Each number is 50 + 10 x the weight over its row's rms, rounded and kept within 0 to 99. Layers, rows and columns count from 0. The size before them is the row's rms in percent of the matrix's.

# q: layer 14 attention query, 128x128, rms 0.108, rows 35-63,99-127, columns 64-127
# k: layer 14 attention key, 64x128, rms 0.105, rows 35-63, columns 64-127
# v: layer 14 attention value, 64x128, rms 0.111, rows 0-5, columns 64-127
# o: layer 14 attention output (transposed), 128x128, rms 0.114, rows 0-5,64-69, columns 64-127
q35 070:42 54 41 56 47 50 72 55 45 30 51 45 52 49 70 49 52 55 70 54 57 53 69 38 35 48 45 51 57 46 42 46 63 48 55 57 27 51 45 34 51 50 53 36 49 38 47 35 40 34 58 44 41 54 40 50 58 65 19 48 42 55 49 62
q99 092:54 69 44 57 45 58 57 61 34 49 56 62 42 51 59 45 32 54 32 68 55 52 42 55 42 62 43 42 60 51 62 49 58 55 46 54 60 44 54 33 48 55 45 52 47 38 56 50 38 28 72 55 58 53 58 47 55 24 59 56 42 58 57 50
k35 070:64 43 50 57 45 46 31 53 55 39 61 49 32 46 50 38 49 45 59 64 56 36 42 47 40 36 36 48 59 51 57 59 48 57 46 27 47 45 59 52 52 42 59 52 37 53 25 43 61 53 34 33 46 60 69 54 52 37 38 32 55 78 58 52
q36 093:58 42 59 56 55 56 32 49 53 63 53 70 36 53 51 53 40 31 43 58 57 47 49 49 77 42 51 43 53 60 62 44 37 47 46 31 56 40 50 64 46 40 39 57 57 60 54 44 57 52 36 41 48 56 58 50 58 56 72 40 50 58 42 38
q100 088:57 46 41 46 45 38 42 34 43 60 58 49 57 61 39 69 59 65 46 34 54 64 50 55 66 45 47 73 39 42 43 51 55 61 40 53 45 43 34 68 50 57 65 45 43 46 44 50 39 62 41 33 52 34 45 33 45 54 42 39 57 53 47 59
k36 081:52 43 62 49 48 38 51 60 57 47 61 40 58 49 32 53 52 59 58 55 51 43 46 38 68 58 66 46 57 40 51 52 48 53 50 50 53 62 52 42 27 52 52 34 52 57 49 73 44 38 47 59 60 38 37 63 41 77 49 62 45 32 43 54
q37 105:56 52 53 58 48 72 54 44 47 65 57 49 35 43 50 38 40 36 36 69 45 25 50 54 57 52 44 35 36 47 47 45 48 52 59 38 55 58 60 45 59 37 36 58 60 52 61 44 60 46 39 37 60 57 65 60 62 43 58 48 49 54 47 41
q101 093:42 47 47 41 43 41 48 29 42 42 55 32 53 49 42 66 57 58 56 58 46 39 50 51 54 32 69 45 49 52 47 52 35 42 54 47 30 57 50 53 52 73 46 28 33 48 40 53 54 34 63 58 33 48 48 27 40 65 43 51 55 51 39 33
k37 094:56 38 67 49 44 43 42 49 58 32 48 58 71 59 41 67 41 42 51 39 49 53 65 43 48 54 60 54 56 42 53 53 67 58 40 82 44 65 46 43 41 42 48 45 33 59 53 82 54 66 49 36 60 32 48 43 57 55 54 55 52 44 46 52
q38 084:57 32 50 35 37 38 60 46 29 59 51 38 50 58 31 53 57 42 51 42 34 56 53 43 40 55 39 53 53 35 44 70 66 58 38 43 70 53 52 40 53 49 68 65 64 53 52 40 35 49 46 40 41 33 59 48 36 63 43 56 53 55 47 60
q102 114:61 41 57 35 54 62 55 58 65 39 56 52 53 43 47 45 55 59 42 48 46 51 68 46 43 51 49 37 50 68 38 38 61 54 59 47 49 33 61 51 46 42 41 45 56 66 31 42 45 54 41 49 53 42 36 55 54 70 36 79 38 39 69 46
k38 081:36 46 42 50 63 65 48 52 47 57 36 44 57 46 49 44 42 62 60 52 43 43 51 64 58 39 52 42 34 45 36 51 37 21 59 39 55 59 36 46 62 55 28 47 56 31 58 51 73 49 61 67 51 58 45 74 61 50 57 60 30 56 42 57
q39 093:36 54 27 47 56 45 36 39 57 25 57 42 66 65 43 31 62 56 46 29 53 58 51 48 40 53 36 66 46 48 36 56 66 46 41 58 48 55 53 61 53 50 54 44 18 43 42 58 32 70 62 44 49 35 44 49 39 50 46 53 53 50 55 59
q103 084:27 56 43 39 49 68 66 49 51 59 53 34 48 44 59 43 49 48 65 57 38 56 52 47 43 59 60 49 68 49 43 53 39 53 61 46 68 50 58 59 39 45 50 67 60 55 37 51 65 56 62 59 60 66 48 57 47 52 37 51 49 48 36 43
k39 075:37 69 35 59 55 54 44 45 31 53 63 39 43 57 63 41 46 48 60 53 48 38 58 62 50 51 57 48 60 59 54 54 45 47 68 34 53 51 53 47 54 67 45 38 42 34 43 49 46 35 59 56 45 73 55 30 53 68 50 68 45 48 53 62
q40 092:54 58 59 50 71 55 43 47 61 51 53 53 44 39 63 52 50 61 60 51 51 58 53 57 52 36 39 45 69 54 49 26 28 43 53 39 23 50 52 57 59 50 45 34 37 43 48 42 51 40 63 68 53 55 49 62 70 40 63 49 54 47 67 39
q104 104:44 52 47 64 43 57 59 66 28 63 48 55 53 55 60 31 35 39 61 59 54 50 34 62 45 61 55 58 56 30 54 60 38 47 47 55 73 63 47 52 47 53 60 51 36 48 70 57 61 57 59 54 59 61 60 59 51 41 58 51 52 45 36 51
k40 100:51 52 36 59 46 64 42 50 29 57 53 49 25 50 45 47 49 39 43 61 49 40 41 63 40 61 37 46 67 53 33 46 51 45 51 53 64 48 43 50 58 43 56 52 39 40 58 39 51 41 60 54 45 63 62 37 50 45 47 36 54 61 53 64
q41 090:38 56 32 60 67 54 50 47 46 37 41 52 52 62 53 46 56 52 76 52 51 45 63 51 59 41 54 55 71 32 46 50 65 62 49 56 65 39 51 50 62 52 38 36 36 39 43 60 64 57 55 52 67 59 57 34 62 56 51 39 44 55 43 49
q105 103:42 59 37 45 54 69 52 46 53 53 51 45 39 32 61 52 45 46 51 47 44 42 52 68 30 59 59 48 61 60 46 44 64 50 57 46 51 50 56 61 67 34 41 71 36 49 41 52 57 47 55 60 62 67 37 46 52 44 37 65 23 59 46 58
k41 085:54 72 50 57 55 60 71 45 38 64 42 57 58 52 71 41 23 33 41 42 56 50 47 46 44 60 65 47 38 34 48 56 40 43 60 40 49 49 44 51 52 50 51 46 51 34 59 73 57 33 45 52 45 69 45 56 63 42 51 70 46 62 61 57
q42 120:60 29 49 52 48 72 46 48 57 35 51 48 46 44 58 43 49 43 47 55 49 41 63 53 37 50 34 52 56 62 31 38 80 51 41 55 54 46 57 50 51 34 65 56 57 70 45 53 46 62 39 50 57 49 42 46 56 49 47 45 60 49 37 48
q106 121:71 50 48 38 46 76 60 59 61 41 58 50 46 46 58 38 45 59 44 48 47 51 61 58 32 57 33 45 43 65 29 36 62 55 51 61 53 63 61 54 52 36 52 54 51 52 45 32 29 53 49 61 45 37 32 57 57 53 37 74 42 41 60 72
k42 097:53 53 28 44 66 65 44 61 51 54 44 68 57 54 39 29 28 62 37 36 52 52 51 45 42 50 18 53 42 31 31 35 47 47 48 57 53 49 42 51 57 35 43 52 54 43 59 49 49 52 49 54 68 56 55 66 70 48 54 43 50 52 45 51
q43 119:60 32 53 43 59 80 50 49 64 44 43 58 33 24 64 45 43 54 52 56 46 41 60 65 40 47 37 40 57 56 40 37 63 51 38 55 39 62 49 58 58 42 56 51 46 57 43 44 53 62 52 60 62 57 45 42 59 33 55 43 51 52 32 52
q107 122:46 56 42 43 55 73 52 63 68 38 55 58 46 31 69 53 43 60 59 41 39 43 55 60 31 51 50 43 56 55 31 37 53 48 48 68 53 61 61 51 56 43 62 58 47 50 45 47 40 45 41 61 52 41 28 55 55 55 34 78 29 49 52 66
k43 108:58 51 30 48 55 63 46 56 53 54 43 63 58 41 58 30 30 59 31 35 52 56 54 51 33 41 27 44 37 52 28 38 53 57 53 69 56 39 51 72 56 40 49 58 62 56 56 44 44 49 46 56 66 55 44 58 68 45 54 56 33 53 57 60
q44 095:45 53 52 52 39 47 36 62 55 47 52 42 47 61 34 54 43 61 24 45 51 58 55 38 38 75 42 52 42 42 59 75 50 61 37 48 60 57 51 36 46 53 56 63 57 51 49 55 49 54 48 49 48 43 53 58 36 50 42 61 59 48 53 60
q108 098:54 33 57 44 46 41 63 47 41 60 46 33 59 54 41 47 65 38 49 52 43 46 48 43 48 40 62 57 50 45 36 49 55 56 63 44 54 45 45 44 37 57 59 40 56 48 65 45 52 58 43 28 33 59 54 32 53 77 64 48 60 47 38 39
k44 077:41 34 69 53 52 56 44 67 50 43 48 31 53 59 46 65 80 50 60 51 43 31 51 55 55 51 60 57 69 62 58 51 57 48 41 67 46 64 63 47 43 53 67 50 47 70 49 45 63 55 64 39 44 50 49 41 42 48 60 45 58 36 49 45
q45 118:41 51 47 48 52 26 63 44 30 60 39 40 56 64 46 42 62 49 54 49 42 54 66 45 57 40 64 64 46 50 47 60 47 65 58 38 65 37 35 57 41 48 52 49 58 39 50 55 57 52 58 35 44 68 67 40 54 44 55 34 66 45 45 46
q109 098:70 35 67 63 52 37 40 41 54 47 52 44 60 58 32 64 62 52 41 40 58 55 50 41 53 43 50 57 32 52 52 42 63 73 43 48 40 36 49 55 50 62 59 51 60 48 46 47 32 48 46 41 41 44 51 20 46 51 43 34 55 41 53 44
k45 074:49 46 56 44 41 54 51 51 50 37 51 43 57 57 40 70 69 67 55 53 52 63 58 43 58 58 58 65 48 43 70 53 43 59 41 39 43 60 55 50 38 55 68 43 49 68 44 56 50 62 45 44 49 22 58 53 41 47 45 39 66 24 32 50
q46 073:67 51 46 44 27 53 54 44 51 53 66 43 60 60 48 57 54 59 33 44 44 48 49 42 28 48 31 57 56 57 50 43 90 60 47 44 52 35 61 33 53 34 46 46 52 49 52 51 51 63 40 43 45 30 60 46 57 73 47 50 52 53 55 50
q110 085:53 53 42 46 41 52 52 46 52 41 58 34 54 45 47 69 66 42 45 56 45 46 53 63 34 36 60 58 43 64 43 45 83 56 76 49 37 50 57 54 44 48 56 41 56 37 45 45 45 46 64 50 45 63 41 27 52 57 31 54 33 50 66 48
k46 102:28 42 60 59 41 45 64 63 54 47 43 31 56 62 44 63 72 51 44 45 46 50 55 45 56 53 57 58 48 44 55 59 52 58 55 49 49 59 60 51 33 53 59 47 47 62 63 66 65 58 47 42 47 39 55 40 22 59 44 58 63 40 48 38
q47 114:42 60 42 50 56 54 58 38 48 53 53 56 41 50 65 58 59 56 71 69 33 59 48 54 63 30 67 43 59 50 53 37 43 44 75 50 55 29 50 50 65 59 37 50 58 50 45 49 54 43 50 36 43 64 47 51 67 72 59 55 39 53 62 56
q111 104:32 57 45 60 54 42 48 57 45 51 38 57 45 47 59 36 38 48 64 52 55 48 41 50 53 62 59 41 63 43 63 63 40 38 34 46 61 51 43 51 63 49 42 62 36 45 63 70 75 43 53 46 59 73 60 66 51 36 66 53 53 61 44 49
k47 086:45 70 46 55 65 50 35 45 34 61 58 62 41 38 59 47 32 31 59 56 49 53 41 52 54 57 42 41 39 37 50 55 43 40 57 32 47 44 34 52 54 61 34 45 55 16 52 49 50 44 52 55 52 69 40 66 60 36 49 54 49 71 61 57
q48 102:50 38 54 55 31 47 64 53 46 58 64 54 55 55 52 59 55 38 67 49 39 39 47 34 54 37 42 46 62 44 30 38 60 52 70 41 53 25 56 51 55 50 48 43 51 47 58 48 51 61 36 42 38 60 47 42 63 66 58 50 44 64 63 57
q112 093:50 46 38 51 51 52 50 54 52 50 53 28 38 41 49 39 54 45 64 73 42 30 47 67 42 45 78 44 50 54 63 45 67 43 65 43 45 39 47 45 47 37 43 51 55 31 33 42 62 47 66 60 46 62 42 29 61 50 43 45 38 61 61 56
k48 095:33 46 64 64 42 36 58 70 39 40 49 39 48 48 52 51 45 44 55 52 59 54 41 37 65 38 63 45 59 28 63 68 44 47 52 48 67 54 53 43 30 50 52 44 30 47 52 60 57 46 43 48 50 65 54 54 42 58 35 51 63 60 44 42
q49 126:62 46 66 49 64 58 38 43 39 47 55 53 52 50 52 49 47 64 35 51 55 51 47 51 50 51 37 49 50 54 53 40 43 51 32 61 23 45 39 57 54 52 77 51 59 51 53 36 31 63 53 44 55 32 48 51 36 29 61 43 54 40 56 56
q113 091:78 56 48 59 65 38 37 36 43 61 52 46 55 47 46 55 50 59 40 49 49 58 46 56 66 50 46 48 54 60 57 42 39 50 39 57 40 31 50 60 62 46 53 45 42 64 53 46 27 40 48 38 43 32 51 48 40 47 63 43 50 42 44 50
k49 106:72 45 60 50 42 34 35 38 58 39 62 65 54 62 41 47 54 49 50 53 52 56 43 49 49 50 40 60 62 55 53 40 47 44 45 60 34 45 47 55 48 50 60 52 54 56 41 44 43 53 45 31 63 30 60 53 51 40 54 22 35 35 48 52
q50 108:35 54 62 50 50 50 62 73 36 45 45 46 55 58 52 33 40 37 47 60 63 38 39 56 55 72 58 46 64 40 53 60 28 45 33 52 61 59 32 49 47 46 56 44 41 47 58 59 58 47 50 60 47 58 59 47 51 35 50 49 57 53 45 60
q114 078:41 33 60 45 46 50 61 75 50 38 43 42 45 59 53 31 58 51 62 47 60 45 44 58 44 66 60 59 41 51 42 46 43 41 39 40 54 50 43 49 44 50 46 31 51 46 46 35 53 65 49 83 48 34 49 56 43 53 37 49 42 42 73 44
k50 138:50 47 56 50 58 63 57 65 41 49 35 56 47 49 67 39 34 42 44 55 56 37 43 63 42 61 38 51 64 42 30 60 56 49 55 62 67 58 47 44 46 42 45 42 48 54 48 46 40 48 60 61 51 59 48 53 59 53 38 48 43 66 53 62
q51 099:39 56 39 60 65 58 52 39 32 45 56 62 48 53 58 79 43 45 57 65 44 59 39 54 52 51 53 49 62 44 61 39 26 39 52 48 53 55 30 46 60 43 43 37 49 44 49 47 61 37 58 54 49 60 57 55 54 44 54 55 55 49 63 57
q115 075:38 52 48 57 57 48 46 50 55 68 53 51 45 51 39 49 56 67 48 35 49 54 52 47 69 64 46 37 74 59 67 64 37 46 32 44 46 40 41 51 62 56 37 65 35 61 31 57 66 39 53 56 66 42 61 51 51 44 54 41 53 60 38 47
k51 191:51 59 50 51 51 59 50 54 40 55 43 76 41 52 60 45 15 39 52 59 50 52 49 56 41 58 54 40 56 39 56 49 50 49 49 62 51 53 43 41 54 46 47 46 44 38 50 68 52 43 60 61 53 58 55 62 63 46 49 51 46 54 52 67
q52 139:37 66 36 59 34 59 63 69 37 41 48 49 34 74 45 53 54 39 65 68 44 45 39 58 46 61 59 63 51 58 47 59 37 56 53 44 76 61 49 46 39 35 39 45 52 41 48 62 66 50 40 45 45 63 61 50 60 62 48 66 38 52 61 65
q116 082:36 42 43 44 40 36 62 51 58 58 58 35 64 58 49 52 58 45 55 39 65 48 53 42 27 62 65 60 47 44 58 40 58 54 59 34 45 70 42 46 53 51 46 38 46 28 33 64 72 68 53 70 56 60 54 54 48 44 29 57 39 45 51 48
k52 178:51 55 44 49 54 77 51 68 38 57 36 52 34 47 51 47 27 51 47 60 51 37 45 64 45 57 62 52 65 36 46 66 48 50 47 70 67 55 50 37 54 44 50 55 48 43 55 64 52 39 49 57 40 67 46 42 67 55 53 56 43 63 50 62
q53 120:44 62 39 49 49 46 36 59 62 42 47 47 53 54 50 57 44 53 57 38 56 64 42 57 55 63 48 54 60 41 47 54 43 46 35 53 42 68 54 53 30 60 38 41 45 63 56 57 46 51 36 60 58 37 43 51 26 37 25 51 57 42 65 38
q117 082:62 67 43 54 44 43 47 51 58 40 63 50 40 37 44 47 51 64 43 43 62 51 48 43 58 49 32 48 54 41 55 44 42 51 38 64 68 54 52 54 52 51 51 48 52 64 62 32 33 41 32 54 49 33 49 68 45 50 40 48 58 45 77 52
k53 101:59 42 40 48 43 57 33 36 63 42 71 42 43 44 56 59 59 52 56 57 43 61 42 55 56 57 50 44 36 52 63 46 43 45 41 48 31 55 49 56 48 30 45 39 55 64 40 44 64 53 54 52 55 31 39 53 29 47 34 59 45 31 53 45
q54 119:51 40 46 47 56 62 30 49 44 44 69 57 59 51 57 50 41 61 59 44 38 43 55 27 47 52 52 47 51 51 36 48 57 40 41 66 40 38 53 72 43 42 54 39 50 51 43 43 47 62 45 32 44 44 49 48 37 46 58 47 68 53 56 56
q118 087:59 51 44 30 32 56 62 55 40 61 61 48 66 50 36 41 50 39 48 46 40 41 58 32 38 37 59 45 47 54 41 67 64 64 50 41 53 73 51 46 38 49 57 51 59 34 66 59 69 54 51 48 38 49 52 67 57 51 56 52 61 50 61 45
k54 092:29 50 42 53 52 65 16 54 50 56 63 56 57 45 51 57 42 45 50 40 40 27 57 56 54 43 56 33 41 62 38 54 48 40 49 73 38 45 52 69 46 48 40 45 71 38 49 60 59 57 61 50 51 58 43 54 60 65 59 48 58 48 47 36
q55 098:31 45 56 56 63 45 49 37 48 47 32 40 55 43 53 50 48 54 50 42 52 49 43 62 65 60 71 55 46 46 68 46 45 47 28 45 42 58 46 40 62 58 43 59 31 63 60 65 58 41 53 64 61 48 65 51 36 14 46 55 62 42 47 47
q119 084:57 46 66 53 36 50 51 52 51 29 44 67 27 62 54 58 43 55 49 33 45 50 53 45 54 52 45 44 59 52 54 41 33 54 45 50 33 54 59 41 51 68 46 48 42 66 60 51 36 44 44 65 52 56 60 45 30 49 28 57 36 43 54 49
k55 096:57 55 47 49 55 56 38 38 57 55 35 61 48 41 48 66 46 66 43 46 49 56 60 56 50 51 37 51 41 58 52 35 36 58 40 59 31 45 52 53 65 42 48 53 34 62 42 41 39 51 60 33 61 36 54 38 50 53 57 53 38 62 42 53
q56 128:41 35 35 61 44 55 48 66 63 44 34 52 45 50 48 53 48 42 62 51 50 60 43 49 46 59 59 57 21 78 56 55 28 56 62 54 58 50 47 39 52 46 45 73 53 48 36 66 60 40 48 64 38 60 38 63 42 52 44 75 50 43 51 53
q120 077:61 49 51 58 36 45 51 59 47 56 47 69 60 50 41 55 46 81 42 45 50 65 46 42 50 43 52 51 47 55 57 49 46 59 56 55 45 31 51 61 48 44 41 69 43 60 47 50 34 55 49 55 51 50 42 52 27 55 30 66 61 49 48 45
k56 103:60 43 62 36 33 62 51 53 64 49 47 48 41 43 46 63 38 56 36 56 51 57 47 46 47 50 62 62 50 62 51 50 40 47 51 50 57 64 46 55 46 48 62 67 69 55 47 42 39 35 36 57 54 48 21 41 39 47 54 62 47 48 44 56
q57 131:53 35 56 66 52 27 56 63 34 46 40 39 44 49 43 66 61 33 50 58 61 52 49 51 55 51 37 37 61 38 52 49 46 49 45 44 49 55 47 29 41 52 59 37 53 50 55 42 39 44 55 54 44 47 49 36 40 39 56 25 53 58 33 39
q121 074:63 47 45 52 42 45 37 46 70 47 62 45 51 46 41 53 64 82 42 51 62 64 60 54 46 60 56 51 61 67 54 56 37 54 50 37 49 55 49 36 51 50 29 68 42 46 36 45 31 46 37 43 50 34 51 43 43 45 41 50 51 51 60 55
k57 108:44 52 54 47 51 36 68 55 50 42 24 51 38 48 30 60 46 40 70 60 59 52 55 47 54 50 38 49 65 48 59 65 54 36 44 41 55 53 47 38 39 54 48 39 36 53 50 46 45 49 52 48 50 50 81 55 43 54 53 38 63 58 41 46
q58 117:54 56 57 31 60 50 57 66 57 55 44 42 37 56 56 58 53 41 43 49 71 75 60 52 52 57 30 56 61 44 49 48 32 54 51 56 60 64 47 41 33 48 53 39 51 56 54 31 34 36 35 59 53 34 47 53 47 54 43 37 45 49 50 58
q122 071:55 47 56 42 45 54 54 40 68 45 43 40 43 48 64 62 51 48 44 55 34 54 60 55 51 46 41 38 47 56 38 43 56 30 62 62 60 24 54 47 50 32 55 43 52 58 25 48 48 36 61 56 52 29 60 43 75 46 44 50 44 56 50 53
k58 094:50 59 58 60 46 52 59 53 53 54 59 58 54 57 50 39 51 46 47 44 49 51 61 51 47 50 42 52 36 62 41 58 42 58 54 40 45 43 44 47 50 40 39 42 36 51 56 38 47 50 54 71 36 52 60 51 41 42 53 41 36 34 51 50
q59 107:58 58 47 37 57 77 52 50 41 47 53 58 48 37 68 45 46 57 58 48 46 59 68 57 48 40 51 26 52 57 37 44 54 54 59 56 33 48 53 75 46 41 42 48 54 54 42 37 49 65 46 35 55 60 48 56 64 63 44 59 45 46 68 53
q123 088:53 53 40 44 49 43 41 48 46 56 51 41 64 28 64 37 50 43 47 36 49 39 55 57 57 39 29 48 53 59 32 67 51 51 42 48 51 29 43 64 65 38 50 73 52 57 53 43 55 39 60 53 51 32 36 52 49 55 54 54 57 69 41 44
k59 098:42 42 47 62 46 41 65 45 52 47 74 65 58 48 61 36 54 44 51 50 24 48 54 41 40 31 49 57 31 63 43 41 59 39 59 50 55 42 56 56 45 36 50 43 62 49 36 62 59 57 41 51 41 46 51 57 51 28 36 60 41 35 69 57
q60 122:51 58 44 30 48 69 53 40 58 53 42 56 46 46 45 49 56 50 53 49 36 64 52 52 37 53 52 50 62 50 47 51 48 62 58 49 57 65 50 47 53 32 34 66 59 49 50 60 62 53 34 53 55 59 54 60 69 81 37 81 33 33 67 54
q124 076:32 51 56 51 67 48 50 46 59 52 48 45 53 31 60 51 52 50 59 43 50 42 40 62 60 50 29 50 49 48 32 45 43 41 54 44 54 26 41 42 60 50 45 65 49 54 31 46 54 52 64 49 53 49 57 39 50 48 49 32 53 78 27 40
k60 102:57 49 60 48 52 50 76 51 50 54 66 40 57 55 67 41 56 57 34 48 43 55 52 48 28 57 60 57 29 53 62 54 51 73 57 46 52 56 54 52 51 28 70 40 57 46 41 65 47 52 34 61 39 56 21 59 63 39 49 73 35 33 60 66
q61 113:57 24 52 55 43 51 59 38 52 60 50 63 43 46 52 51 51 47 37 63 34 29 55 48 42 36 54 30 46 53 53 34 69 57 61 60 39 26 43 41 74 38 64 49 49 53 56 42 44 58 63 55 46 49 56 47 53 48 65 25 53 65 29 50
q125 073:45 60 59 64 68 53 48 39 51 55 61 61 47 60 44 74 45 45 52 60 39 52 58 55 43 54 59 48 59 70 58 49 58 47 59 58 44 30 39 47 43 53 55 50 53 56 46 57 44 55 46 33 39 61 44 40 55 43 66 47 60 46 37 59
k61 090:53 54 44 46 41 37 47 56 50 38 37 56 54 49 40 55 57 38 45 39 68 63 61 37 53 46 40 35 61 50 47 42 46 54 54 54 47 41 54 48 63 65 57 62 63 52 66 39 45 59 47 42 62 39 58 56 50 48 55 43 67 56 40 51
q62 115:46 55 53 53 56 58 62 56 54 24 26 60 34 45 73 61 48 56 54 52 46 56 52 70 51 53 51 54 55 56 57 54 32 59 44 58 56 60 36 55 43 38 52 62 41 50 29 53 46 43 39 58 44 48 39 61 49 46 34 79 58 38 53 59
q126 092:46 45 64 47 53 54 59 50 60 34 44 61 44 57 37 54 41 50 43 25 44 59 41 43 49 58 30 51 54 62 35 36 51 55 39 44 39 48 56 67 79 52 61 50 49 64 42 56 37 56 49 55 61 52 52 47 48 50 49 66 43 46 50 58
k62 108:61 48 54 48 50 59 58 52 45 47 36 68 44 56 55 53 37 62 35 38 38 50 50 69 49 52 30 73 49 72 51 37 45 59 46 59 33 47 40 56 70 48 46 58 74 56 36 32 33 60 41 47 51 35 40 57 61 59 48 57 30 57 65 56
q63 122:37 28 44 70 63 60 64 36 41 47 33 59 45 56 70 60 56 51 44 60 43 46 47 55 48 54 55 41 47 55 62 48 40 61 50 56 43 41 40 46 69 43 55 43 48 44 50 52 48 40 74 42 47 54 45 39 47 36 68 42 73 49 34 49
q127 084:43 54 57 61 45 55 77 55 58 54 45 66 40 69 39 69 54 63 55 46 43 51 46 47 43 61 54 57 66 69 40 38 36 58 51 37 42 71 47 57 58 63 51 50 48 55 49 61 54 44 40 53 45 68 52 42 50 45 61 43 38 47 54 50
k63 107:53 54 50 35 58 57 46 52 46 48 32 74 47 48 47 65 49 61 50 52 58 44 69 51 59 50 32 56 68 60 56 50 49 52 50 63 38 38 39 55 56 57 60 62 65 45 51 40 32 50 70 34 66 48 53 52 62 59 62 46 58 74 50 54
v0 116:56 51 31 73 56 56 57 60 45 36 50 60 40 60 49 46 46 37 49 59 53 29 67 42 40 74 41 46 82 44 53 47 65 38 57 67 43 38 51 49 49 48 58 48 51 59 52 61 42 58 80 38 60 60 66 44 55 53 38 44 50 51 59 42
o0 108:62 49 58 61 39 37 50 33 45 47 72 53 59 62 53 48 28 56 42 32 55 62 51 45 40 64 36 28 38 53 49 39 49 54 32 47 53 57 52 49 62 53 49 56 55 51 48 52 43 57 30 60 43 35 35 52 47 48 45 65 42 49 54 56
o64 106:44 54 47 46 36 41 33 34 41 44 60 54 34 42 60 48 58 52 54 53 57 47 53 48 48 49 47 17 50 48 52 27 56 61 44 42 54 44 49 41 51 48 45 52 46 56 68 49 45 66 53 46 52 47 56 45 47 31 48 58 54 52 55 40
v1 114:48 42 40 59 44 65 61 57 62 30 54 50 42 55 52 40 56 57 39 47 33 62 66 44 29 45 37 41 40 69 50 57 57 67 51 48 69 58 51 51 50 39 65 50 49 42 51 47 51 44 69 32 51 51 44 55 52 55 50 50 58 39 40 48
o1 100:47 53 56 68 63 33 42 31 37 55 61 54 49 55 40 55 26 58 48 44 61 47 43 34 63 49 37 52 52 43 54 65 48 33 33 41 48 63 57 55 60 75 34 55 39 49 51 54 49 57 40 52 44 43 54 32 31 44 56 65 51 49 36 34
o65 104:41 55 59 46 51 57 56 35 35 58 54 40 52 41 77 55 32 38 50 64 57 44 50 50 49 42 44 52 53 36 47 41 57 46 35 43 44 48 48 38 50 53 60 52 47 61 57 57 56 61 50 55 51 45 56 33 49 41 60 28 45 62 44 31
v2 100:47 55 66 45 47 56 66 60 41 53 32 59 55 59 52 58 43 61 31 33 71 69 60 41 51 69 39 61 44 39 42 51 36 73 47 41 48 69 54 40 43 64 55 49 48 54 49 45 40 43 53 55 42 50 42 54 55 50 61 66 53 54 62 54
o2 099:50 56 59 46 58 34 38 36 31 39 64 39 55 47 58 39 39 41 45 51 59 54 62 48 49 63 44 48 51 40 40 48 58 32 43 49 33 46 50 65 39 46 54 52 48 43 34 52 61 55 57 47 42 40 54 45 43 31 39 38 56 50 56 42
o66 103:51 47 52 48 44 41 52 48 40 48 51 61 45 55 57 36 59 50 65 46 48 46 56 41 52 47 60 53 44 37 63 68 47 48 55 51 65 57 61 42 60 66 41 42 72 39 76 48 56 61 50 38 37 51 46 64 57 57 66 46 69 44 37 50
v3 097:52 67 52 32 51 46 59 41 73 47 66 38 56 51 53 69 48 50 34 43 49 54 66 41 53 38 61 51 62 43 38 58 48 55 49 34 45 42 39 60 47 42 47 53 60 36 41 55 51 56 28 54 52 45 28 62 64 54 34 60 57 43 72 55
o3 098:54 48 49 63 44 31 43 44 31 51 50 46 57 58 47 33 42 56 44 48 57 48 51 39 48 53 51 42 36 39 54 54 39 31 29 54 63 35 53 60 53 65 43 46 30 38 53 62 58 63 62 40 44 47 66 52 50 39 60 34 61 52 50 39
o67 097:50 46 44 53 48 47 40 58 37 45 52 51 61 45 49 29 61 54 42 41 57 52 49 61 49 53 49 63 46 36 62 46 64 52 43 45 42 34 48 50 45 68 58 38 56 46 63 60 52 38 44 45 56 56 47 60 38 50 39 21 46 57 61 56
v4 083:42 43 53 42 33 47 58 42 52 39 47 48 53 42 50 56 49 62 49 49 54 52 46 61 48 53 60 53 50 27 42 53 41 54 34 51 38 64 51 32 40 47 42 45 37 37 38 52 41 55 27 49 54 43 39 61 65 56 39 65 53 40 53 72
o4 094:53 52 55 51 59 47 48 45 60 38 58 47 55 48 38 44 40 38 53 42 52 51 56 40 61 50 45 51 32 53 57 56 47 49 50 64 43 45 50 47 28 61 45 39 50 47 38 60 45 39 64 50 51 53 52 58 32 50 58 27 54 55 51 36
o68 092:52 51 44 63 50 42 37 47 47 59 41 50 55 51 47 46 59 62 41 44 58 49 37 42 63 52 55 47 44 35 62 55 64 54 31 55 60 41 56 54 51 59 54 36 43 57 75 57 49 53 50 32 44 60 64 55 53 45 73 42 61 51 27 45
v5 078:47 57 41 46 66 50 58 28 37 54 58 42 59 44 34 63 56 51 64 60 42 30 31 52 59 50 60 48 28 54 54 47 35 35 53 39 31 65 29 52 48 46 37 39 47 44 38 42 57 51 41 38 54 56 67 51 39 39 40 64 54 39 50 57
o5 089:50 35 43 44 38 59 59 64 62 44 44 41 35 39 66 45 91 48 53 47 43 50 60 49 47 37 43 49 58 56 49 54 59 62 69 43 62 33 61 42 51 43 44 51 50 65 65 38 50 48 55 50 54 45 41 45 53 63 51 52 46 55 50 39
o69 087:53 42 51 53 43 63 56 63 49 43 54 42 67 56 54 53 36 41 48 62 44 58 67 73 40 51 39 63 39 49 43 48 55 53 61 59 46 57 51 42 32 25 59 44 58 58 42 51 51 47 49 58 46 56 47 59 45 51 23 49 41 41 67 62